config.toml
num_hidden_layers = 21
hidden_size = 384
num_attention_heads = 12
num_key_value_heads = 3
head_dim = 32
intermediate_size = 1024
vocab_size = 8192
hidden_act = "swiglu"
norm = "rmsnorm"
norm_place = "pre"
norm_eps = 1e-05
positions = "rope"
rope_theta = 10000.0
rope_fraction = 1.0
qk_norm = false
attn_scale = 0.177
bias = "none"
tie_word_embeddings = true
parallel_block = false
init = "uniform"
init_std_qkv = 0.0326
init_std_o = 0.00503
init_std_up = 0.0326
init_std_down = 0.00308
init_out_by_depth = true
optimizer = "muon_variant"
learning_rate = 0.00178
lr_mult_o = 1.5
lr_mult_down = 1.5
beta1 = 0.95
lr_head = 0.00547
max_grad_norm = 1.0
warmup_steps = 200
schedule = "wsd"
decay_fraction = 0.591
decay_shape = "linear"
final_lr_fraction = 0.02
batch_tokens = 32768
max_seq_len = 2048
doc_mask = true
train_tokens = 286800000
max_steps = 8753
dataset = "wikipedia_en"
Each number is 128 + 32 x the weight over its row's rms, rounded and kept within 0 to 255. Layers, rows and columns count from 0. The size above them is the row's rms in percent of the matrix's.

# layer 11 MLP gate, 1024x384, rms 0.124, rows 631-665, columns 192-255
size [ 92 100 105 106 100 103  97  95 102  92 102 100 104 104 107 105  97  85 101  95 107 102 104 104  97  96 101  96  99 103 101  94  94  99 100]
[[163  96 117 107 151 127 106 110 125 121 127 108 170 120 156  85 165 108  95 204 117 146 111 108 164 158 148 121 132  99 120 116 111 120 115 144  69  98 141  73 168 111  81 146 155 173 149 175 170 197  60 169 109 158  95 181 135 152 127 174 106  75 133  42]
 [138  75 139 129 136 171 157 138 100 108 158 107 135 126 104  98  68 160 147 193 164 160 203 108 100 167  86 124 183 174  69 104 166 163 146  92  84 180 198 126 137 131 152  94 105 175 100 110  88 156  78 114 134 104 103 138 131 150  88 177 150 175 139 161]
 [127 110 171 168 103 157  47 200  98  55  76 149 132 101  84 150 161 158  96 140  84 157  95 156 142  99 149  76 127  78 162 101 138  86  94 144 108 127  97 242  84 149 113 126  75 139  73 101  70 138 101 110 182 113 117  56 159 104 126 130  73 107  98 117]
 [ 86 117  78  68 103 205 141 221 161 101  78 129 135 164 132 126 128 147 167  37 134 100 142 167  92 141 138 105 120 146 117 129 128 128  99 133  99  77 179  53 155 153  95 150 151 121 125  92  42 129 142 129 114 132  85  90 114 135 116 195 124 133 139 120]
 [104  93 137 168  99 131 185  85 101  99 108 115 111 159 129  81 144 159 125  98  64 155 119 108  82  98  95  99 156 103 137 149 112 171  52 125 130 149 140 120 138 119 103 136 141 138 121 131 146 112 126 123  66 112  95 137 106 162 163 116 121  73 108  93]
 [158 159 149 128 181 101 192  70 144 107  79 174 145 154 124 111 186 101 125  86 118 130 121 166 146 125 163 155 127 112 160 131  82  98 192  84 138 132 125 100 176 133 141 180 129 182 192 138  40 147  96 151 139 131  79 189  62 104 105 172 168 146 137 147]
 [106 191  78 138 199 118 105  94  97 111 150 114 132 155 116 124 199 145  78  90 166 109 138  90 158 184  70 148 115 169 166 111 122 161 193 116 126 120 138 151 117  83 170 165 153  76 124 143 137 143 146  65 117 109 189 144 107 101 123 158 132 128  76  92]
 [138 145  98 121 132 123  95 155 124 132 173 107 153 118 102 105  83 124 109 109 126 105 119 157 121 100 125  83  99 130 103 139 153 140 125  41  99 114 120 144  65 103 151 152 134  45 164 147 164 211 113 155 132 146 149 100  86 106  61  99 140 124 155  67]
 [117  73 122 100  70 114  80  70 100 122  43 117 106 164  93  76 106 137 131 112  72 173 139 129 139 145 127 107  98 132  91  99 102 188  71  60 155  98  94 107 132 157 146 136 118 157  77 123 109 173 163 133 121  91 175 156 120 129  98 157 138 149 154 191]
 [ 61 161 117 135  76  91 177 111 104 117 174 113 121 157 140 106 122  62 155 136 148 146 113 126 134 123  79  17 110 113 127 152 150 143 102 143  79 110 175  89  87  95 146 101 115 188 212 136 114 124 172  91 178 143 138 103  75 204 130 152  62 154 110 160]
 [153 126 165 127 117 113 101 157 103 113 109 154 156 121 165 127 149 150 126 102 104 202 131  95 119 152  54 149  81 137 102 113 143 160 120  61 124 150 101 139 118  60 118 151  91 115 130 170 136 149 128 157 133  80 142 181 106 105 109 140  62 173 160 147]
 [197  94 135 140 155 105 118 170 105 114 126 153 145 164 131 113 154 103 137 136 125  82 185  96 152 135 162 102  96 114 131 141  99 149 142  93 101 107 120  97 112 139  99 151 101 133 133 145 156 106 155 108 152 101  92  86 101 155 157 168 201 153 132 101]
 [ 60 132  95  91 108 127 165 116  58 106 141 126 140  76 103 170  93 150 119 162 123  78 105 132  77 144  96  80  93  84 131 117 115  69 149 127 122  84 146 127 136  88 152 164 119 131 141 143 130 123 148 115 115 164  79 146 144 121 106  87 134 142 123  61]
 [ 62 102 100 101 112 144 142  98 159 143  91 164 211 141  93 107 139 129 105 124 118 122 196 157  95 132 113  66 162 115 108  44  99 149 160 137 173 137 106 126 104 155 138 149 127 138 153 141 142 124 148 106  61 148  38 115 130  97  43 125 138 156  78  95]
 [115 130 100  88 127  78 110 105 118  97 110 133 123  88 129 156  86 128  78 172 104  95 152 184 127 135 162 125 177 148 110 145 100  96 119 141  73 129 120 142 154  79 202 122  43 149 116 115  92 117 174 104 110 107 105 125 112 133 162  44 132  23 135 115]
 [150 114  70 109 231 135 160 139 129 124 135 102 124 119 107 115 130  93 132 135 149  73  95 154 118 127  89 124 166 207 137 134 138 154 143  77 169  98 134 158 119 131 115 125 108 134  95 161  50 141 112 114 135 141  87 160 141  81 129 174 140 146 162 124]
 [114 127 112 182  91 134 189 145 133 158 153 161  72 143 162 144 109 135 140 134 169 189  96  97 124 107 143 137 176 122 142 144  58 135  83  75 105 109 205 171 148 152 144 157 149 116 117 141 171 109 156 103 165 117 122 144  56 134 111 175 116  96 171 157]
 [147 115 171 118 126 127 154 110 147  69 111 129 109  98 149 155  59 157 121 107 196 156 236 141 148  71 164 118  28 120 181 125 112  86 121  78 142  55 112  89 144 161 138 142 138  97  96  96 115 140 131 144 171 108 115 151 144 144 151 160 128 178 104 131]
 [145 127 109 184  84 145 142  63  84 168 129 136 115 136 170 154 153 106 128 109 156 144 143 117 108 144 143 133 131  75 112  40 105 153  87 162 103 188 154 159 134 146 197 117 134 177 147  83 180  82 128 148 102  83 114 157 126 104  89  75 119 143 155 165]
 [ 91 131 170  97 161 131 156 146  97 104 142 164 141 159  98 145  94 177 150 124  96 183  84 147 135 111  96 114 141 156 173 145 127 189 175 103 139 123 130  69 114 142 115 104 107 154 121 138 206 106 189 205 122 110 114 137 131  98  94 132 109 123 120 126]
 [116  76 121 205 137 124 188 148 106 182 124 119 112 180 103  90 165 125 115 195 125 138 117 148  80 102  96 196  93 110 135  29  87 160 173 151 142 140  79 103 153 125  84  74 107 171  68 164 111  45 102 154 158  89 132 139  78 118 125 108 178 160  51 134]
 [113  60 116 116 150 139 119 121  79 130  93 197 113 107 127  97 113 145  95 142 126 130  90  82 107 124 109 115 114 138 106 141 132 133 103 160  78 169 127  78 173 154 150 113 156  92  97 100 102 140 151 115 139 159 145 129 149  93 102  70 141  62 146 113]
 [ 64  35 149 127  99 122  78 156  90 133 163  56  79 178 148 133  99 170 203 190 121 154 151 147 114 155  64 147 129 132 126 154 130 144 178 156 132 110 105 158 128 165 122 107 106 111 150 115 131  68 110 118 166 107 138 161 106  85 116 121 113 130 159 153]
 [109 132 175 136 129 161 115 186 141  88 126 193 216 116 142  60  85 198  97 106 157 184 102 129 143 162 126  95 137 115 152 121 172 143 149 143 106 184 215 102 137 114 137 114 134 101  97 117  94 102 200 102 121  77 118 113 123 116 139 151  56 106 149 139]
 [144  87 136  88 144 138 110  90 104  83  70 146 122  51 123 109 108 145 123 134 133 173 122 167 130 188  97  98 137 123  95 115  78 158  95 158 124 125 125 140  93 160  74 133  97 108 164 143 105  84  62 124 145 158 135 122 174 137 150 140 106  70 177  92]
 [159  69 149 150 152 150 121 138 151 106 152 162 149 122 177 133 130 154 151  73  83 112 115 114 132 135 131 127 138 129 109  82 142 108 176 107 162 133 158 153 118 156 122  96 185 109  44 168  39  96 117  99 165 173 115 151 110 146 123  99 114 167  91  83]
 [116 159 146 151  94 158 152 161 105 105 127 126 134  93 187 140 141 123 150  94 159 104 209 107  85 124 146 140 178 149  87  83  94  62  56  97 197 146 188 141 115 133  77 125 133 148 123 199 130 155 171  91 187 153 129 123 158 102 151 133 191 130 154 102]
 [153 165 147 114 186 186 118 136 127 137 105  73 144 132 122  97 134  63 133 157 123 103  79 117 161 149 114 163 131  81 206  95 145 113 134 138 157 107  77 111 126 125  88 153 140  89 141 101 112 158 136 149 143 175 118 158 158 156  69 151 115 137 113 201]
 [163 140  85 141 133 159 105 103  79 138 129 166  23 121  70 141 103 124  81 108 101 149 120 239 113 118 137 138 165 118 103 151 122 131 177 118 178 142 139 133 103 112 148 145 110 153  64 111 201  94 129  51 152 102  86  61 101 113 124 139 134 151 165 103]
 [100 150 130 172 158 169  86 130 102 162 111  99 120  92 154 185 101 157 130 181 136 149 168 179 101 106 188  62 103 121 108  89 139 207  91 112 109 144  99  71 135 213 108 161 112  99  96 157  90 114 107  88 148 164 109 113 114 130 154 196 171 116 118 178]
 [ 80  91 120 154  83 127  95 157  86 146 161 102 142 171 131 141 116 108 132  99 115 130  99  75  99 136 125  90 174  93 141  55 165 145 122 136 169 118 107 104 129 122 124 141 168 149 137 152 147 114  46  78 108 177 120 152 102 166  95  80 147  81 149 116]
 [104 108 111 174  92 105 185 168 141 124 142 159 102 142  69  90 139 143 118 192 130 158 136 144 144 119 106 153 151 135 139 178 138 104 167 112 113 145 159 143 128 133 103 123 151 111 169  95 180 222 110 134  90 172  71  73 128 123 152 166  86 137 111 125]
 [154  92 132  81 141 134  92 117  79 115 123 130 113 110 166 104 138  74 109 124 126 173 106 115 133  94 126  41  99  81 129 144 147 112 144 172 124  83 130 151 112 121 134 132 105 113 110 104 100 129 169 115 152 133 110 123 161 149 137 222 125 142 150 115]
 [128 109 101  89 105 153 125 165 129 135 160 179 120 122 130 112 177 127 151 177  90 104 105  89 120 121 120 103 122 116  89 107 146 174  66 109 176 143 134 195 134 128 182 156 126 118 137  98 109 110 162 139 178 146 143 147 103 147 161 156 115 139 120  92]
 [ 96  91 139 154 149  98 119 114  97 144  75  54  63 120 162 114 158 121  96  95 109 118 152 146  98 129 175 154 125 152 152 135 156  91  96 118 128  67 116 118 137 178 126 101 122  89 146 188 148 152 184 167  50 134 133  69 109 113 166 197 115 138 124 121]]
# layer 11 MLP up, 1024x384, rms 0.126, rows 631-665, columns 192-255
size [ 96 103 105 100  97 102  96  95  98  94 100 101 102 102 103 106  95  90 101  99  94  98 101  99  96 100  99  96 100 105 108  94  93 100  97]
[[121  74 148 107 113 161  94 116 151 184 112 115 156 128 157 103 107  98 156 152 143 134 124 128 150 127 167 144 182 159 171 156 127 153 117 124 130 181 185 116  81 164  61 131 134  72 148 134 132 111 138 128  94  82 146 131 179 126 117 155  77 192 134  13]
 [144 154  91 118 105 134 143 131 108  53 137 131 105 154 180 120 113 105 134 171 188 127 140 142 148 167 103  95 152 113 126  77 110  90 116 167 132 136 128 101  40  80  94 144 124 106 133 158 160  92 161 124 152 137 154 115 119 209 114 193 119 183 110  97]
 [165  60 101 185  76 144 168 111 103 129 140  90 112  70 127 153 103 107 143 129  93 110 171 176 121 148 143 187 123 116 160 180 166  79 143 142 136 114 135 146  72 114  73 156 148 122 129 165  99 157 143 157  91 189 101  74 126 171  63 136  51  86  95 133]
 [190 104 125 132 103  75 127 132 139 130 104  99 143 131 139 154 193 122 163 152 171 128 133  79 123 133 183 121  85 148 182 137 181 157 158  98 183  78  96 149 123 102  93 160 125 144 134 202 202 112  80 132 156 115 100 121 158  93 137 104 166 126  96 105]
 [118 167 129 124 166  83 144 148 184 134 171 140 147  87 119 222 167 150  91 121 134 116 110 110 131 162 135 113 126 113  80 186 103  64 143 123 144 144  88 145 118 145 144 128 126 169 151 128 153 100 157 157 142 117 133 118 133 118 123 135 186 121  93 150]
 [151 216  98 121 157 132 132  82 114 124 170  90  99 101  90 118 134 120 154 149 171 142 170 155  91 132 130 132 159 168 149 130 160 125 177 188 113 129 158 123 130 157  86 158 160  84 132 159 121 129 136 140 129 110 129 145 120  99 159 153 153  97 174  70]
 [114 156  89 104 132 140 165 138 135 120 109  72 135 173 140  62 127 151 185 119 134 167 233 211 170  97 112  93 156  74  83 138 156 142 223 170  90  99 163  97 168  99 179 104 160  91 111 153 168 139 156 108 134 123 117  95  77 107 119 105 108 124 112 132]
 [142 135 170 136 167  82 168  55 113 125 114  61 106 116  86 143  95 182 141  97 108 121  77 131 121 149 150 147  97 118 141 134 153 156 147 165 168 101 112 112 175  76  55 145 106 140 138 155  96  77 133  98  80  83 144 129 162 149 127 155 153 138 147 126]
 [128 124 181 110 188 137 105 134  67 116 174  77 137 162 201  95 131 166 130 104 103  90 188 140  40 135 150 176 182 120 180  68 128 133 104 136 125 113 150 125 125 117 150 119 109 105 123 100  98 134 173 146 103 148 100 175 144 183 173 134 112 115 118 144]
 [109 141  76 101 119 117 156 118 143  89 153  99 158  99 120 124  35 173 132 196 138 102 118 162 190 174 123 190 171 128 112 124 113 101 144 139 140 127 120  95 154 172  90 123 142  97 128 141 141 142 125 158 106 101 114 167  58  77 146  63 154 132 123 118]
 [120 110  93 119 157 122 151  88 158 122  99  96 132  94 152 147 109 109 147 151 123 182 107 149 186 120 116 161 145 145 117 181 104  96 130  87 176  58 136 182 169 177 107 119 116 173 223 167  89 105 107 120  95 178 106 133 163 105 155 133 115 121  93 162]
 [155  66 120 134  97 134 182 124 152 142 180 145  90 156 115  99 120 177  97 142 101 161 161 134 122 141 138 144 116 147 168 119 110 148 119 182 126 150  62 123  85 119  81 143 127 140 144 121 103  97 123 144  94 181 207 191  99 143 120 109  53 144 149 148]
 [182 167 147  65 106  96  92 100 145 170 163  67 141  94 102 120 101 160  34 118 104 137  97 123 124 119 125 150 181 159 124 153 152 156 118  86 111 120  97 132 166  81 199 120 189 117  96 163 145 117 126  93 113 141 149 115  83 110 134 132 108  78  48 136]
 [ 60  68 153 120 150  94 147 159 163 208 103 123 140 116 150 119 102  83 104  76  86 123  88 235 115 117 147 167 131 104 219  95 144 135 128  90 130 124 118  58 143 169 138 148 112 123 145 110 186 159 136 159 137 176 135 135 164 147 146 113 150  92  93 121]
 [136 108 110 158 147 144 106 128 156 136 164  86 103 130 118 143 120 182 132 154 115 152 125 161 103 134 136 134 153 141 141 110 181 102  89  65 102 131 117 185  61 169 178  90 109 131 164 104 170 121 139 147 101 166 141 129 110 122  92 111  84 145 180  96]
 [113 144 148 152  91 102 170 112 144 102 166 118 188  92 158 209 102 153 127  85  97 113 149  81 131 172 119 157  89  63 131 120 132 161 161 127 177 117  83 118 112 132 160 143 101  92 106 137 119 119 144 130 148 110  98  60 109 119 137 144 150 114 154 116]
 [129 107  88 117 110  60 151 156 142 161  76 112 181  77 108 146 160 133  86  95  93 133  89 169 104 152 129 132 119 107 133 131 164 126 113 148 192 190 156 152  79  74 120 168 167 123 110 123  67 157 137 175 117  90 156 135 120 107 164 115 128 122 108  76]
 [175 121 209 128 139 149 166 112 161 139  25 158 102 110 128  98 102 141 154 108 169 107  85  98  85 121 213  84  91  95 112 101 142  95  84 122 164 114 137 129 183  96  82 116 124 112 147 160  92 136 152 170 111 107  99  41 138 180  98 138 136 212  87 107]
 [125 180 157 143 103 132 150 150 122 145 141 153 134 154 151 184 172 128 143 108  98 106 120 140 112 156 104  90  74 107 105  50 107  96 114 144 170 107 152 123 120 122 172 121 102 155 110 136 197  73 196 142  59 102 112 100 136 112 117 132 116  92  70  94]
 [133  53 201 133 131 142 137 110  77 127 174 120 131 162 132 117 100 186 140 117 118 208 104  97 146 130 139  87  99 143 138 149 177 162 136 110 151 135 108 103 124 110 130 130 119 129 125  57 154 209 135 159 180 110  85  96 100 148 175 118 102 135 117 146]
 [106 134 125 171 138 100 171 104 183 134 129 132 129  99  92 100 107  65 105 100 178  97 124 145 164 159 157 157 133 159 162 135  93 111  65 118 158  60 145 135 128 119 141 156 101 170 136 116 133 168 168 111 135 140 122 172 107 118 111 136 149 121 110 181]
 [167 160  98 164 204 118 159 193 227  65 101 128 158 138 137 118 118 149 115 171 134 142 177 120 142 139 163  95 124  89 119 150 129 155 136 133 139  99 167 135 100 138 158 129 140 144  67  48 130  49  79  87 112 107 115 137 167 174 109 103 146 147 109 199]
 [201 145 126 146 138 143 115 112 146 119 100 109 201 109 128 111 107  88 130 155  77 124  52 141 135 151 153 122 151 132 127 162 115 104  95  95 159 155 139 163 187  59 143 108 140  96 125 104 186 140 118 105 150 128 106 126  92 140 173 123 115 160 141 169]
 [143 137 144 144  98 133 114 112  81 128 155 142 158 139  76 142  73  76 124 123 156 158 120  66 127  92 146 132 149 105 118 130 164 133  93 142 127 145 168 201 133 140 112 159 143 150 124 166  96 178 103 141 177 135 154 116 112 151  96 175 157 101 179 105]
 [143 110 102 106 101 108  96 159  95  84 119 189 142 100 170 143 126  81 109 144  90 141 178 181 110 183 157  82 130 183 140 174 146 119  86  99  95 158 115  95 176  87 124 112 127 141 111 103  94 116 157  89 149 216 113 161 115 174  70  78 157 188 118 125]
 [166 145 126 153 153 101 157 126 133 138 123 170 161 127 131 135 162 125 187 123 127 141 125  95 133 150 111  78 124 154 177 123 163 153 172 136 137 162 153 105 113 203 180 103 138 195  75  93  38 199 108 146 133 103 152 222 150 114 127 111 113  97 126  92]
 [118 112 111 169 164 144 176 149 143 132 108  71 136 142 108 131 133 104 103  93 116 185 104 150 146 140  99  67  89 107 131 110  92 127 161 139 162 147 140  96 155  84 120 138 112  95 165  98  93 117 112 128  62  60 140 203 164 150 143  92  75 181 109 164]
 [112 178 151 121 124 117  85 126 138 132 130 123 115 143 129  93 163 141 106 130 162 112 158 114 141 113 152 106 145 145 103 175 109  96 129  70 145 160 165 134 146  87 128 155  97 146 158 124 152 134  79 151 118 141 141  97 136  43 152 108 142 121 168 139]
 [ 97  56 109 122 162 124 170  76  87 170 124 147 163 139 159 191 200 145 167 148 153 135 132 134 134 170 185 144 113 106 119 117 135 123 140 138 120 163 127  79  94 121 154 153 169  98 146 101  83 175 146 136  66 168 138 189 127 104 171  64 108 136  43 156]
 [151 132 161 132 140 176 113 150 101 148 171  52 148 105 132 170 143 177  92  97  72 139 101  59 117 165  37 150 106  51  74 129 101 117  70 144  75 127 138 139 150  97 152 133 115 134  84 143 206  89 129 124  92 198 148 109 114 102 158 103  74 111 124  71]
 [125  58 122 114 130 125 108 147 167 100 108  39  94 183 120  67 106  87 126 207 122  73  94  83  83 114 153 157 115  87 138 118 129 120 150 145 184  91  75 123  56 133 202 169 167 112 102 121 104 104 109 100 118 113 113 153 174  72 138  83 158 137 109 133]
 [144  99 135 107 114 105 193 118 167 181  99 142 113  74 171 149 115 136 154  62 162  81 114 142 102 102 156 140  61 166 169  85 157 119 118  97  98 139 135  80 148 161 148 146 105 137 125 131  98  97 107 179  99 144  90 112 149 106 188 132 155 145 174 115]
 [169  61  94 116 121 118  95 134 113  68 149 103 148 128  87 192 103 112 139 113 129 167 125 158 162 115  76 155 184 131 111 158 165 206 140 107 155 118 142 116  90  86 100 113 108 156 195  72 168  83 174 133 174 142 105 191 133  83 124  88 112 162 182 120]
 [138 131 155 117 129  90 148 121 105 138 123 163 162  90 115 124  94 105 116  81   6 136 150  91  86 164 139 128 112 151 127 106 134 131 144 182 116 111 141 109 158 146  73 149 166 140 107  97 135 158 130 170 119 154 106 144 141 131  74 110 125  97 138 138]
 [146 114 103 111  49 158 159 154 167 109  97  74 137 137 124 173 102  92 122 101 117 123 120 158 131 118 101 123  53 144 139 118 177  96 184 117 105 128 126 116 111 124 130 133 124 105 137 104 125  60 120 194 169 108  61 121  88 165 147 112 121 110 133 138]]
# layer 11 MLP down (transposed), 1024x384, rms 0.182, rows 631-665, columns 192-255
size [ 91 105 105 101  98 104  96  96  97  94 103 102 101 105 101 107  98  92 104  97  98  98  98 103  97  96 101  97 102 103 103  97  93 100  98]
[[107 124  99 103  90 117  91 134 109 161 159 109 179 123 160 161 104 110 171 154 132 111  63 141 162 157 125 128  88 157 174 145  62  77  85  70 146 137 143  99 113 115 121 136 114 117 136  95 162 175 135  71 107 174 155  79 140 197 101 113  86 146 103  75]
 [100 155  98  76 169 137 181  67 139 155 195 153 146 145  95 112 111  83 120 110 136 103 142  82 195 114 159 148  97 185 145 167 133  77 140 100 112  83 138 103 117 120  98 161  82 100 136  93 142  80 132 156  86 152 127  75  34 108 111 105 159 160 143 123]
 [183 122  79 117 120 186  91 150 175 113 102 155 139  77 112 143  71  49 162  96 168 162 121 162 127 103 178 120 129 159 121 141 151 119 146 107 125 157  96 158 122 119 153 144 157  71  65 188 140 116  99  65  75 119 132  92 138 125 166 142  71 134  29  79]
 [169  88 125  90 173 137 147 151 131 155 108 149 141 141  45 138 155  94 159 127 140 185 101  94 125 176 179 102 141 156 161 158 149 143 142 112 147 121  83 150  61 102 125 157 118 125 104 135 142 131 124  88 143  90 113 117 115 136 110 123 146 174 147 125]
 [ 63 118 112 115  90 195 108 138 175 109 134  69  62 110  96 148 101 112 101 120 148 122  78 173 123  76 117 155 130 119 166 139 178 133 174 139 108 157  88 107  71 130  80 141 157 121 146 161 101 169 122 128 166  84 117 177 151 140  90 128 149 133  68  95]
 [141 117 126 120 157 135  64 135 154 125 146 214 135  81 128 164 107 155 185 125 149 133 141 199 124 112 154 119  70 114 109  92 115  92 157 103 131 163 117 167 108 132 145 158 196 140  90  82 124 113 134 128 185  78  61 132 175  70  92 108 140 132 125  60]
 [123  90 135 146 126 161 153 122 145 106  81  75  86  77 147 119 120 117 125 157  98 130 112 105  89 157 139 177 105 145 136 129  93  86 154 122 139 141  83 115  78 115 125 108 144 140 113 167 103 132 143  93 153 137 161 161  87 124 108 144 127 100 168 110]
 [162  80  87 137 152 156 192 128 141 142  52 153  90 145 141 117 174 163 125 109  99 202 147  98 153  69 125 166 100 149 181 149  98 107 119 154 141 199  69 122 152 157 131 172  85 162  81  95 108 117 131 135  84 136 161 104 130  46 131 115 105 136 158 145]
 [ 79  92 133 101 124 105  83 116  72 174 145  94 186 124 115 141 182 161  90 177  65 141 152  91 122  74 129 173 121 173 107 164 167 150 104 119 126  94 129  57 157 117  80 173 135 123 133  94 106 161 147  86 138  91 144 108 175 129 133 137 108 127 128 176]
 [134 142 165 160  90  98  82  91 115 121  32 171 130 111 119 132 140  68 143 118 177  92 124 131  70 108 201 191 153 109 120 147 138 107 146 143  90 138  90 161 151 120  90 135 110 122 134 135 154 167 153  92 136 158  94  99 130 123 142 185 111 133 102 171]
 [152  79 140 133 122 126  84  76 131 108 101 131  97 153 153 163  55 149  49 133 182 124 187 173 153 138 138 180 172 146 152 152 121 106 134  93  75  49 160 114 148 132 196 151 130 177  95 125 160  92 132 149  80 146 232  82  76 157  99 122 148 121 115  80]
 [164  74 113  91  93  96 142 136 129 151 144  72 111  92 185 134 204 102 132 124 132 165  77 122 128  94 109 112 136  45 116 119  79 108 172 142 169 139 124 200 114 113 159  96  69  91 143 165 120 134 116  92 113  96 113 126 139 111 142 139 100 165 118 103]
 [153 196 164 117 145 118 104 133 114 103 121  81 181 131 151 183 149  62  90 168 186 136 121 169 141 104 162 107 140 166 105  91 136 147 113 117 107 159 138 140 142  95 128 112 154 116 139 112  87 138  58 121 108 159 128 170 130 142 163 131 168  93 144 121]
 [ 75  93 107 170 188 101 119  85 122 112  67 105 176 166 145 151 169 154 141 123  64 124  79 213 152 110  66 144 111  93 144 113 157 126 143 129 110 163 108 117 112 145 115 125 162 177 111 157 133 102 162 114 183 158 129 110 211 111 129 111 113 111 156 141]
 [178 129  75 124 152 122 145 142  89 158 129 117  97 115 153 154 147  78 193 160 120 126 163 143 179 102  99  81 118 153 107  68 128 174 103 104 128  98 145 153 137 200 136 130 166 125 108 106 119  95 161 143 139 137  87 110 111 103 120  72 162  57 103 112]
 [131 124 114 163 132 133 146  84 113 182 169 134  95 142 118 230  90 137  68 100 151 124  91 158 132 156 184  99  73 134  96 132 167 124 198 111 158 134 128 177 108 121 115 148 175 116 104 119  77 123 141 144 130  94 137 108 140 168 142 127 139 127 147  59]
 [115  99 124 121 119 117 153  70  78 134 185 109  81 117 136 134 155 122 137 124 120  89 133 119 172 136 117 134 144 113  87 167 153  98 139 116  98 138  65  95 176 129  96 171 153 143  96 173  57 159 115 152 139 143 185  95 157 164 179 158 107 114 137 113]
 [144 109 148 109 147 192 105 106 169  61 115 119 120 105 158 146 113 150 121 123 115 157 175  85 143  75 125 118 116 129 104  98  89 184 102  86 118 112 104 106 140  80 152  83 153 123  98 107 145 125 158 123  85 108 123 116  96  56 145 196 164 123 135  89]
 [ 92  77 150 131 137 128  88 116 118 146  95 160 231 115 140 155 135 140 142  92 166 155  63 168 154  97 131 110 134 104 101 142  59 119 133 127 149 124 112 117 111 148 130 194 145 146 195  65 152  71  69 136 131 168  76 136  85 147 119 121  80 136 132  94]
 [108 154 127 153  91  84 133 119 133 143 103 149 109  71 116 100 114  85 139 123 103 130  82 129  98  82 116  79 148 119 128 130 100  98 133 158 126 115 180 108  87 135 168 119 157 193 100 136  54 138 141 151 203 134  68  97 106 143 110 139 105 168 191 156]
 [147 110 139 115 145 130 184 135 131 103 142 147 136  96 152 130  90 105 137 129 109 165 176 120 159 149  69  62 128 142 174 133 160 119  99 144 141 101 128 135  95 157 133 152 148 110 185  52 137 125 162 168 106 167 111 149  98 122 182 114 146 153 140 155]
 [185 138 153 164 148 137 132 114 200 119 125 125 144 121  75  90  96 138 122 148 108 166 176 114 157 107 143 111 118 156 108 128 133 156  57 103 148 110 167 169 124  93  53 102 147 123  94 139 133  91  63  89 116 117 116 143 145 159 121 129 132 134  99 138]
 [146  94 162 159 134 192 127 126 136  56  88 139 136 221 101  76 153 131 104 107 160 131  84 135 139  93 103  83 169 141 117 148  15 151 175 138  87  86 133  86 125 138 120 125 101  95 127 198 184 103 102 115 177 146 138  91 192  96 108  99 156 190 140 108]
 [116 120  87  79 139  94 152  81 107  76 186  69  60  88 110 127  50 141 131 122  54 196 138 125 104 103 167  94 142  98  86  96 139 130 135 152 175  17 154 124 138 107 163 154 124  81 132 162 158 114 158 137 175 146 112  99 113 161 133 144 112 119 140 104]
 [115  92 123  49 164 155 104  94 109 157 145 187 151  72 104  82 178 126 139 137  91 121 129 161 131 139 142  43 179 128 111 105 145 111 123  99 195 109 103 124 138  68 146 200 105  78 190 130  95 152 121 106 136 135 141 131  65  87  93 133 120 114 196  79]
 [123 129  78 171  74 112 102 161 116 203 139 140  49 167 122 129 144  52 128 112  80 120 108 135 108 100  86 158 145 140  92  81 150 153 133 144 158 150 181 134 163 117 134  96 112 142  75 119  95 211 113 166 117 140  91  89  70  85 115 115  93 156 101 168]
 [130 180 116 130 118 124 118 139 104 159 104 157 108 195  82 132 126 163 148 194 138  97 124 157 134 132 122 166 144  99  82 119 117 161 201  93 113  94 120 133  97 161  78 146 136 205 126 117 174 113 123  96 132 125 113  99 151  97 151 179  77 144 111  69]
 [ 90 116  91 127  93 132 172 168 146  97  96 204  79 182  85 111 162 173 133 115  92  66 111 110  89 191 141 171 142 143 120 104  55 120 158  87 127 174  70  98 156 161 109 145 133  72 188 133 204  88 163 108 151 134 186  94 112  86 132 144 119 147 130 115]
 [166 168  78 138 135  96 163  69 143 121 163 159  96 130 156 157 122 107 153 140 113 165 115 151 192 114 108 167 132  77 154 130 142 188 150 157  97 194 102 129 132 154 102 117 106 120 114 189 111 147 240 181 127 162 161 231 199 145  68 122  98 165 164 160]
 [131  87 130 112 118 114 177  91 113 155 112 160 191 136  99  78 124 111 149  60 128 123 135 137 137 165 120 122  41  75 137  96 188  83 149 109 108 134 123 115 149 140 196  62  47 154 146 142 158 122 161 144 178 182 139  91 118  91 190 114 179 149 133 162]
 [144 159 164 136  78 107 122  86 121  94 128 145 181 123 178 131 133 145 115 105 123 136  68  97 111 115 104 130 112 118 150 167 155 161 111 142 115 166 122 169 118 163 104  66 159 136 119 100 144 202 108  75 153 130  45 156 109 183 120 102 132 133 135 135]
 [122 115 134 100 129 129 139 158 117 159 159  95 168 132 107 134 149 143 155 136  79 131 176  63 136 130 159 150  75 106  93 137 140  99  91 107 169 114 142  46 178 141 134 172 102 144 107 133  93  91 133 193 155 153 142 155  87  99 135 131 108 130 112 172]
 [105 180 138 191  78 111 122 150 162 118 162  91 153  79  95  75 140  64 101 108  90  75 137 181 107 149 110 133 152 188 116 117 145 139 154 174 109  97 114 153  77 122 135 176 135 113  62 102 173 101 177 136 202 114 150 111 138 203 114 139 134 148 138 124]
 [107 154 117 128 172  89 101 127 107 119  96  86 126  92 140 130 134 144  79 150 116 173 190 171 148 112  78 141 124 145 158 143 164 153 157  94  62 102  96 110 163 136 173 125 171 143 151 181 114 123 129 111  67 162 106 137 169  63 133  79 149  73 130 142]
 [112 189 168 180 150 124 101 149 129 137 120 138 171 121 151 112  94 133  72 149  79 152 133 133  97 146 175  83 148 106 116 141 137  84 184  85  82 135 139 144 139 151 123  96 156 111 114 108 117 115 131 117 111  99 142 109 184 123  82  91 142 161 117 118]]